{"num_hidden_layers": 12, "hidden_size": 256, "num_attention_heads": 2, "num_key_value_heads": 2, "head_dim": 128, "intermediate_size": 704, "vocab_size": 4096, "hidden_act": "swiglu", "norm": "rmsnorm", "norm_place": "pre", "norm_eps": 1e-05, "positions": "rope", "rope_theta": 4350.0, "rope_fraction": 1.0, "qk_norm": true, "attn_scale": 0.0884, "bias": "none", "tie_word_embeddings": false, "parallel_block": false, "extras": ["local attention windows", "paired heads", "gated attention", "attention sinks", "value residuals", "hashed n-gram embeddings", "a smear gate"], "init": "uniform", "init_std_qkv": 0.0294, "init_std_o": 0.0365, "init_std_up": 0.0421, "init_std_down": 0.0421, "optimizer": "muon_hyperball", "learning_rate": 0.00905, "beta1": 0.95, "weight_decay": 0.0, "lr_head": 0.00341, "max_grad_norm": 0.5, "warmup_steps": 67, "schedule": "wsd", "decay_fraction": 1.0, "decay_shape": "linear", "final_lr_fraction": 0.0, "batch_tokens": [32768, 65536, 131072], "max_seq_len": 1024, "doc_mask": true, "train_tokens": 459800000, "max_steps": 6098, "dataset": "wikipedia_en"}
Each number is 200 + 30 x the weight over the matrix's rms, rounded and kept within 0 to 999. Layers, rows and columns count from 0.

# layer 3 MLP down (transposed), 704x256, rms 0.0422, rows 457-460, columns 0-127
163,197,184,227,241,182,234,177,192,173,213,256,192,189,186,199,173,196,178,213,195,189,203,210,162,203,234,196,252,204,167,234,243,215,207,226,168,166,194,160,255,160,150,191,231,177,196,216,182,189,197,217,209,193,141,261,172,262,215,247,187,168,175,178,244,159,195,164,183,127,214,223,183,153,178,198,191,205,240,182,166,181,146,213,247,208,277,201,177,138,227,189,139,206,208,183,206,205,136,159,162,207,239,197,212,205,223,181,167,206,215,250,165,161,173,194,174,192,177,244,183,214,166,174,192,156,209,192
169,193,178,150,241,183,210,269,131,211,228,206,159,230,151,193,240,222,238,155,214,189,181,205,172,137,236,223,200,215,193,134,223,212,196,201,188,185,200,210,198,175,198,215,174,227,171,235,194,203,152,189,156,185,208,263,203,210,190,161,226,225,210,226,212,173,189,215,218,177,173,200,210,222,213,234,150,169,231,237,237,262,211,212,222,204,170,256,244,239,142,213,205,203,223,240,189,203,175,165,244,176,211,173,204,196,201,237,246,175,230,149,214,186,198,192,159,183,216,220,236,207,210,184,228,175,182,239
223,192,195,216,155,188,225,215,212,165,207,168,199,129,224,181,177,227,176,155,184,160,224,162,214,195,169,157,205,178,232,173,178,210,217,215,235,166,207,182,230,219,210,234,217,220,189,181,186,184,235,182,186,172,207,210,213,205,167,181,186,204,203,201,291,213,210,210,216,251,155,184,208,198,189,215,141,186,165,181,201,232,222,167,186,175,173,185,204,204,197,215,216,221,181,189,154,187,209,231,209,162,189,213,179,237,163,244,202,172,218,179,164,231,190,211,170,240,203,171,189,181,219,212,239,181,187,183
285,169,176,197,201,182,219,190,201,184,165,165,198,178,165,122,214,243,176,172,187,208,204,168,206,197,140,154,180,196,188,136,232,217,182,211,185,200,199,179,210,246,251,212,268,189,210,204,201,168,150,199,204,203,196,179,204,177,188,239,194,172,187,197,162,223,163,187,213,164,164,251,242,200,181,200,221,237,208,210,193,191,194,215,149,186,209,201,160,243,223,193,208,205,215,156,235,177,233,240,223,212,202,211,247,214,172,209,218,194,226,251,161,195,163,167,255,161,210,207,180,213,163,190,226,159,240,224
# layer 3 MLP gate, 704x256, rms 0.0427, rows 458-461, columns 0-127
199,213,234,244,188,140,211,233,196,188,237,204,182,237,176,221,224,213,218,159,188,196,191,255,134,174,190,175,206,144,240,258,265,173,257,249,199,201,181,189,203,240,168,221,192,221,201,193,203,243,230,265,230,171,249,191,255,214,199,189,163,187,223,248,246,179,205,203,232,155,169,220,198,197,184,181,226,191,210,220,246,244,196,217,194,205,171,182,269,184,206,201,173,210,211,200,203,185,177,189,182,184,196,178,198,168,194,254,168,183,236,170,248,198,234,187,212,214,196,208,190,241,217,195,205,208,201,214
181,200,176,184,220,205,184,176,212,210,229,181,186,210,180,221,223,181,205,210,241,248,172,193,186,237,230,198,175,220,175,160,202,190,184,193,209,186,209,186,193,220,190,169,229,169,174,176,181,225,175,235,216,234,191,235,205,169,181,220,163,140,220,209,200,158,174,185,200,161,183,202,170,168,171,166,208,216,232,186,235,182,187,236,206,207,207,226,184,221,205,251,186,160,220,229,170,244,207,214,199,196,181,194,211,150,185,130,170,169,190,212,247,181,129,209,223,184,214,214,307,195,187,160,205,210,197,233
207,191,262,192,196,221,192,232,207,151,200,220,203,139,207,235,275,255,164,192,199,214,215,147,229,238,154,232,218,222,203,231,160,193,225,223,223,198,179,232,156,239,171,175,249,197,176,199,164,208,221,200,215,192,196,227,166,236,202,201,182,179,151,200,164,224,212,221,98,202,146,115,258,186,188,234,151,183,204,238,229,215,180,162,193,138,208,175,143,187,166,166,178,205,158,212,190,231,187,163,198,223,199,222,194,248,240,194,214,199,207,205,222,147,260,148,187,215,192,199,143,230,230,215,214,147,201,248
230,243,238,153,210,136,211,205,178,219,239,182,158,179,230,168,209,262,180,230,243,229,252,151,184,236,171,230,220,205,185,235,203,205,206,223,216,209,170,189,187,222,187,219,202,169,206,260,185,235,196,181,205,174,196,180,176,212,182,195,213,162,200,203,208,193,159,190,195,186,152,197,201,187,212,181,189,154,240,210,259,238,239,225,216,189,176,228,162,209,187,206,176,201,185,214,216,189,196,246,204,243,189,263,215,237,187,227,194,170,195,171,190,241,205,193,166,165,185,258,225,119,202,182,177,184,177,251
# layer 3 MLP up, 704x256, rms 0.0415, rows 458-460, columns 0-127
208,223,236,176,222,181,217,252,139,176,272,196,178,240,211,214,233,204,218,128,231,164,203,239,201,190,215,198,146,251,224,174,242,197,206,169,178,227,185,207,199,215,170,141,127,219,194,180,155,253,180,214,162,210,247,221,174,206,197,179,210,212,204,190,213,201,245,213,278,213,181,231,187,131,152,231,175,192,217,179,221,246,222,245,189,184,183,228,208,238,197,204,234,229,177,248,198,211,185,173,240,218,244,238,143,183,177,210,204,212,201,161,252,202,221,249,111,211,239,218,209,215,170,222,187,184,189,210
205,175,189,215,224,235,193,222,216,169,217,161,215,225,230,229,186,203,204,231,209,186,167,195,202,199,215,204,221,209,248,175,179,204,194,157,234,152,226,221,200,168,219,161,234,165,216,208,173,169,162,196,160,191,196,204,174,198,202,234,231,193,202,172,155,159,174,193,222,210,221,190,217,186,145,232,210,183,214,183,163,201,226,227,197,228,224,165,237,145,163,213,237,173,182,236,228,209,178,159,204,214,148,175,148,199,215,253,202,197,219,209,265,193,240,183,209,195,175,209,203,193,217,209,208,195,165,186
245,155,173,219,208,225,212,231,176,181,186,214,184,160,171,151,262,189,156,177,175,215,202,158,132,197,189,162,214,188,192,142,213,199,234,209,216,179,150,221,221,232,249,226,219,153,194,234,244,174,184,181,233,207,184,232,142,214,201,213,185,166,175,197,157,230,173,193,204,134,197,235,216,189,170,208,191,198,202,225,203,186,185,186,168,200,225,198,162,234,238,169,194,195,172,164,222,232,181,189,266,221,174,253,246,151,157,195,239,207,208,203,215,180,184,205,178,140,246,179,112,239,199,197,241,145,263,247